config = dict(
    norm_eps=1e-05,
    qk_norm=True,
    tie_word_embeddings=True,
    init='normal',
    init_std_qkv=0.052,
    learning_rate=0.0106,
    max_grad_norm=2.0,
    warmup_steps=135,
    decay_fraction=1.0,
    max_steps=3638,
)
Each number is 128 + 32 x the weight over the matrix's rms, rounded and kept within 0 to 255. Layers, rows and columns count from 0. Numbers have three digits each.

# layer 8 MLP up, 384x96, rms 0.0736, rows 75-108, columns 0-95
085131134099095090119120131114150110105175122087120134109105145083166103192065115180168051118154203170176032138131130149105127093158124072126119097102142116138176137181116148189124139172115134186162144080173072090139155134137175090098160162089073101187148140063110146115182128095119136135
110156108160174139108144121133095107141144116151143139119178161157126143142153116099114104134196138134119127059111127120146132075141143150092063127162172169106119101158130119125147099116083136149107147163145120181142118103188080106111151155142072165127089082116173137125097089105110095136
150138142136103147093108106071159115117162092149141107100156147110088095159127139185091110171120121098163125098119200161143120100137072110131140153129084095172150150147180177165113143135124146102189106064135074123093143104131142090137179165146108115174151122115097150114131173154171147077
151102120120103075158125083147100106102129140107156129126135094072142119210187075112118161112151110111095112126139117161125189105097171123164087089097158058146164091058116115151144131098153162115110087141126130137086126136115173186076078172167151106112140158071096168115157145157133109085
123139140125071150150115128130119106168110103123172119118115180141125086122180172119142101118100105101135083077105154172166125100169113106155138150120140164092151138115071159130129171182159092119105123151087124102124130093117162100153150091071097146115132163160087120133121104157130108161
137172114147146084150117060112096162114106150131115121088167065194192112140121120190101124054135116087092116094084087158082133104104173133172069158135149129132138158155167148120174106165118065106158116141141110105149168173105126084162087123116162176102153115143096166105122116122105112130
145129117106131151107163114075153094160138132151155165060160121147122184138112142187172081097148141182185137085117133199087158220150159102140177135095131134193138117119117110089118136127081106147134112053096081156132101116078187130153151182152111139137134116124087172151133133111069131109
136133134134147168105090172154140156084117143140118132116086129126146121166138110147112132096188118160066106094140081149144144119119142092085173111133102060132111087170111170202135088152166098108137167107122169062137122156114127131118180169149118141172131133114123123109111111145148170126
161117153149112082118162056094169106144167112184119112159125149097106106136151128071144090083171122140170099035100150130162065092070128094036155077128109146169115157126088156132172151082140123133179095155116155090111159117173130070169104145179124126113195189129109117138096114116091169050
148204118196124118158126083119080133141131101114142102197089122160112112126166097154157142087197174136123152115088124136091169106115087134189104156123195132158171107127148114142128076125177170134074134101109150160126191158144185108176077078118083162167132126124077068109119147119106134157
120116179172078129177183088130112056081087071078086151159151116080158160142150127141105132158148142200109070131119159149174132143140141146132077160132150086159117115176109123175164069092106130084083101210110181093086096129115103137117099154150147145125133141145137156093095088186130056156
090179094137070146164145094137135091107168150151153082110157177060118091095102110096143063151120145104149159153172152115141130104124090121140193115145154103135153127109098092057194107119118086195133153149137119125109115110109071160078150113157115142149099104142143154223149097112151139119
088138112206127175112139127133140082089126104110129115187120173119111108080118119108143106112144102127113128071164122133151150155096116150132148131172100143126130103124096166093159154131132126173103156150157159099094169069156093136097116133155078165190163073120089137135143170122113107103
118137132136079123108117091090128123140143129156194161148146138090131132129108124175133134135135128163092161113214111154116174141155110140119159108071169090137095142110200163092172109151161159115104112127074143110056133112106174130096069168088170120113165112124045126148115125131090109098
108101102082096109151112147189154141159189154162100112103127128096129115151146140148103155192120076179180097124096221177143136075125129118139136074076152105131138136169120074099195108092191095152188129103144125053137125122099133107181148164120115091118151176084107099105164084131135098119
122149078125218109139082143105148123136150121098047122171148119086107093179173145137154105137127128073117163066152180165112167146152140165103090131153141090118079175090134131121169121150121173101162078131075156100126137095121104117099142116107158117129177103119077143071120153138044092202
106112124105141058161074097107089089193086053161129084155068127147155090136155145132134097138142112167152196095124098163137125131193180108057096110073162139130164162123159138140126096072136106098155100103107186072081096129108110077137100146114089192107128159151107098081157080141156116097
130108114140127172195094100086139110132119141124168189125129081113113117173130141154107113116149141056150128080119175184124133073175167140136142134106083059167142136167163133112150134059127105135161152145126068055138117091167126170086185144123107133159104171168123131146159120154155139122
132166095156115152105124114096147075080119132143115119140127112120115109161134104148130161101103168138139052131118115164148117071132173163161153144125174117074185096092172129196113122146170144147104146107161145126098140135065109101101170138120175139182134135118110158137142120108166161134
175120145121119122092195107166115134111071109127160122087090126100162144148123081113133162083144102159113168120117145133139114112158179124105073156106109154117094148153174119126145130181179103118114079159141127074178089057161143109140153093117043133168106158145210175198117159103129153084
142169105152159138132116129164130139059167151106158115125143126133147128098165116123129107097172141170087134117116156182161107108133115090157119130193146126122108112142151182184150181126123120166130124128048108103157137139093172155154130160141123124173089155060094174158088136075160163165
141118136121172151174074131170087100180137141143116032158103128143078143057134137122099098135128138114137165144138176104106207065147141110118060073109135142134208090136168162103185181129166070088154157093092111088117177161131148183122127083141130106125108098118121172083126111145132104153
119110189168090137156086100151111029161158145145118112189149044116160079159187145097127067135169137089059070031139168146136177120034135073063118120180067086111095135133104090152162086094076112138148132152216167106166152143110151191094075114102158101170086125100092077111187143181167134143
139185103154090113189170141136091125079152092168086100138129129123137141159093155133179101090135130159131134112152219176096142138048153216173106190150153160138184101127120104113152101091116112120121124125144145120119114087146112125124148105153117080101164112094089060146155133160104118216
140186192112084119156107156143133099140126112151112151141126154120098039199084097093151109109170159045111078113118164134162084115140098131049087183135160149126172130123104113154146130134149076126171198155127080157175092135141139111178148130191131176094153147096095161093117194145132137121
125092178180166106161169108159095107152143148131181151125111139119121096154119117131066104147146124123141125098127088183091147163116137217118156180118149145089159185122153144148101080150152147127103101140156185145151116078144110136083160104112191135182147100135149143147181080091180075112
118141057155163112154146117165104120086114151176119107072166167137158076142135130136119068083064127144094145113102128185102117098129044114141153129160118105148182106143124121170133075195134096156090096139085078129132184088111139068135091119071113185154124090177124123159190145149105110163
130161135130124134134138161099136095127160127163128144192085205067061119105110146090138134122078181112142046108155137126142124176176117175153102099088106087154146105156167127126150088137134071120147085172131165116129174149095198113122153073149171115123045139101070132106156181156087126161
103143121143131133162100150082135137074131092116158117084149126150103156141116106181102116124167129142116126062148086111157165124133078122103123098179097078197145130158179134122170096138122144104137162109168062141089109117125150179111127201135088127158175141150116067095181210097107144095
178155134149124120132107151180112167123140129122112177139092165129170104141142096140117140118131123117113103053117088178185126090123089133106101152112092080159134119137116049108102128158150147097168068104157102164126167111148137158133090152170107138104117082042134147157083179059133111136
118116087182121127151178145174116132153137155177151170117106102179118174121171143097120124110141129069129096115124140069124127085148093084122051192136138096092133074132145134166177122158163145137162143109132190127175127132139113086146126160150110111148178136107104146076053144132106152195
166162124128142120138115120182146120024146148160072086166140149100154086112165116136135164116100153118147113120095121057170127152111124121202099170118135133168124073155086194193125116219135112087128080132105126133138158129144061170105121080180157122149120109167160143112102123113140150133
160090139137078128148107144134105086160141110102116130098148133146110125169135117118052100113132069099140118113066101156111177132133124171093089171150149165155181167144163134129096177126177152135228109071116099110157113151118096144170066154097173145140072158149142154140119108098153150097
126110141119114134167105098129102154081165118115110131054169084099153224161098099163136104148108149099166118109083114158134157178093084068109145092165119126125139151066109128137075082109148101078116100133070160140159129131147160165111135115127158186187080190119130117145119058127153137130
# layer 8 MLP down (transposed), 384x96, rms 0.0747, rows 75-108, columns 0-95
061161155109103102101110088114119164123135189101101135176126123069085095116194123115154142142096108176145197194146108185135151126131098150054198124174120118124133142019102230136088148145097131107071099087120120129116068135158102144148135159120123148114099157059159084149089153127119108119
102163161109110081098127134103149133083150140092077098132130101176081069110167105112120148118170094096175129113100076079132155128124087147136154148098110088139085107095149145114062101105137104084150132138164103097069123152085131103103143111094102098130128119165071139123149123123151120162
153149137119132140139136146179142092159107118138161136102153181120141110100143155132157087119129139102145123136128136118101137126151133094119122131143097103079150137118116135120098138108157141152125142120138096134111167118232123129112127130130146126133146103102130150109076141101154128137
145176037201073129178158086111132116153117195155129072152226115170123127102171153148132159173090099125146129167103171108195134157106211141080126138121158105193124145155149087093151107156115114084118107097089074095137077164078153094146068149156157123148124143150128165110201142146111153151
161123092075173155134131092168160129110167107066141114126133109117134087157161116120174101100147167134160117077159132107144097148122139109133125145127140149124184155141173135107125076145114136123127121159141087124095136124164145115143125120142129154123164119129137131064159139120103157127
187145110119132140168095169108114178196168145183121064095142149176140168147182128170106123125107131122149119173146132153120018120154118080110120159124153100120166120054148113126125136180129167136148057109125114112116138095098151089121092180151148170115121120134127122202121140125149182139
158117185101144114184139131065117124125123114085095172099080163134154141117124101140203109112144147119114160081069118154148148102136194128120121188104122120154145091146129152191142169180088091094124137100140152086220135149087080179140137065124145128115084065132125174137102077138053174230
205152124121138153118090112128108145114105127095166082142116141136152145145145129162159132106181136144126116127130106153164149194124154144142090153144140134124124171156140115128116125119101174150105134130096066087170101139144176095167179141136104141137122119115175196185098146055131174099
107159081097190162130121098142188159135079108133167138082162189142177045134206129145114128123168103146165151157115118174141098168105130117162082111178129105117124100080137086126151112137086143090107135080126060075073084181071144140137137109106167138085159097138097092086204110107114082109
094096115123163106131092205097124180142100108213221097111130177166139101168073104178096095111098083034122123117103132146130114103188125175135136153112075117174123131125119160123154172137077098138105152083117124052168101100146155132148164085141076154124100109113139127130067125151134139072
099156097153086137150161132192173145121170160103139094110171157112078112104154125103134125141173156105191138130130118088110145116133108047081056127132127182067157144058077132078168137125073091133133162163122081152116156124135153105131124147163118168103143119115128101133185101157078126118
125105138109077113099210114117121172153144189105124096078087108135139150083129086158048149117058061085100103168176179126119133160150139129136085133135151172108078153094183163052102165114121067106143142122113180120096095147120088039126180164162172154088180124165154145127083143163146139052
124129140127155152152171129089131127138089122147144102103140149153200118110155057101120152127121153142152147112175127088092110099116140138129150104120160115098120109166119118074177125116044151141148104113132154170133117107121153085149109131151135159093121134118116140134123108146146179135
105135118130155133164104138140136093129140109133094121130095119139113154144124100141146154109185125107184089134096147101145133092156164124155077164089108136162153120102149093155147134146102123130132114142131138130091077126138168167159090145147084155123136148155147116139138141087089167158
113127135119124075105091106183063054107149099131118162177154103209164136128085089110146107138166186122101142157145113127088153130152157173168079126124154077132156163118162153063173032133138083151146164172136111146106124159067144084145095133155132106128092110131091102137128128161069136165
148138123154120153166097109150121095176185107176110057169103144112147109114151118100195140113134152106115228142074114151100155154144141143106123129217080125126162120173134139176174097130076181144122178186182086154158145115147069134101145165144096174119169147145118102061122103185104161190
176125120110185130142157094083169050118170148155129049090126152163069149178123109155151140173136116130168151093129159154101122141102159096104143144187125113157174120129175119098157139156043147129123096180165110199075085047106140133087134150214133134134127135112106141125152078110114104103
119130171145142170183110128144126145138158113081121154122128086152174158185108149134134118195092168113121155149049122161090144140155123225179128124152151138115179128161155056208094105157121161100147115153122066150154138137164157098102143167101131067104081145094088144141064112129181107142
145148125103089153165120169126163159135134151151137122099140151096128101101116205141104161159113082143104146152104120132153107198131118175166159116097126119073141107088111166125084135099141194159138160061186146117097142158133117140152092125105129100114085082150111143129127165157156119102
149121159165105124191192127153112120134142115147071096185160089114124169173133152104145159102071127015126127118083116125100129144103142053225140107061125108134154087158131136143074117168061179129163161155093161119131141255096122149070119149193078160067133077052100129066162104173121155156
088123169110085149150125034135129138171142135147130110159146079133073142218096098127109153156084134075191168151146079087077179157108174141116096157091112130118130098124111094092122136160200080112129103184137110149118113133168096132122167139084159128086201128199189135120195117149125098077
187074099143133082150120098141093119083130112148169128156114140090180102175123126083172157173079121127091151110155138079122096152143129118140160099082158155113171119140129131141124151094076098102192131092137138130111136150041086113153153144163103165157159111171063084079125090127126110148
135127224141158155130097044159228214161089201114085224196121176124196141138075128101144144033180184088109150191020068180167073152033130089045096131214118144075076104177127142098034095118078083115088065178255161061144086067099051086112062149118079058135092129102133080151162127201093141126
042115128109189138085070138118150129097126117146133174084108088103113157118159130175107131115107101114132163140142144132161125059212110093140109071146089137133088146191108132164110125152117132113134148110112151107123122160157130132129117170121110170158128131140111217117127105106141189121
133128071164148096184151100176103088121177111114085108159144070132111053114078129085156098144153107165146148142145057144142082138161141136189103110132138134103075103139127120142143140137103095076131131090164138152162128220126092124083179134158077149104158173179114079111186111190097137120
136170085087112140096091142138107116160180137183139127140162174159145169149101142163125174129148114144165131110120167089167129129149140103132138109136132102137109127181166080148153109157161124111119158141192121095141085185079135071146166137128102094122076095092150167170118125105114138147
151169138138147168068114141152109192105175169096107080173141146127189062142129137165165193141161041131079124104127170147155123119115138168126132112080126144125059147158136112186058055167181122077148078142233138170135182114118104109090116061189171128214086161123169139105093119142137122117
097137086145157101129128127127115127146119165123120098150152175110174110135116125139126112115142192073169083124160074076220145084159128142147112115111138170142179202047117085123172122142139166171092088195128074076100118131082121125123161108085117126178125163098165072171133148161179115058
125139142145166070116101121094135116129120160119076077109125121105034147129141132150090129087143128121082111130152139192060109129148162121132101087111171136094110090113082083121080116143182122110152088127095150127173204171185090101099085123132139129141104147116155161104066155116152116109
128112119135079148076126102112090126102127129145117116149160079117069137143116116117112107090111122124112134162136135132085167156098151103153143126117148145126181160144118166158181106125129114106087162145101105081119109112141116094128140109096138119188140166217130118129133070166086129098
103149173169128055150162171151214121107188099076123090149097099122117098142133141100123144144119083108107063147170096106141133099129183130141175140085136087131110159161159086179128089146129119080153103085089148121064116178086122112137114071099089106131165138112115148147150144152141157127
154097120121073058144101201108155062152156085076162076142149134135152164104149122115113085101148130108106100166176105117130029175168098130089089130140158081120184125086165120124100068056141099100149087193197094163081129101138092105157143111089142123075113116186066129164134122100073078128
168173125125126154176210161102098156122099134112135113093124146158147121108146119092199155091124141198113177146096142127200099159085105113154142093116134149116137204168165090075179102108085148098178147131166143157160163113142163116145216118127143081151150143109116126133153156145114126151
144078119051176074161145118154167120124100139147132157147141083098155122137110165150132038142114166172073154145111122140143127089147131103155138207161137085107159070141112105117130107140108115182149110115146131134183089153186143163130081150139063128155132170189118135134114200095164156095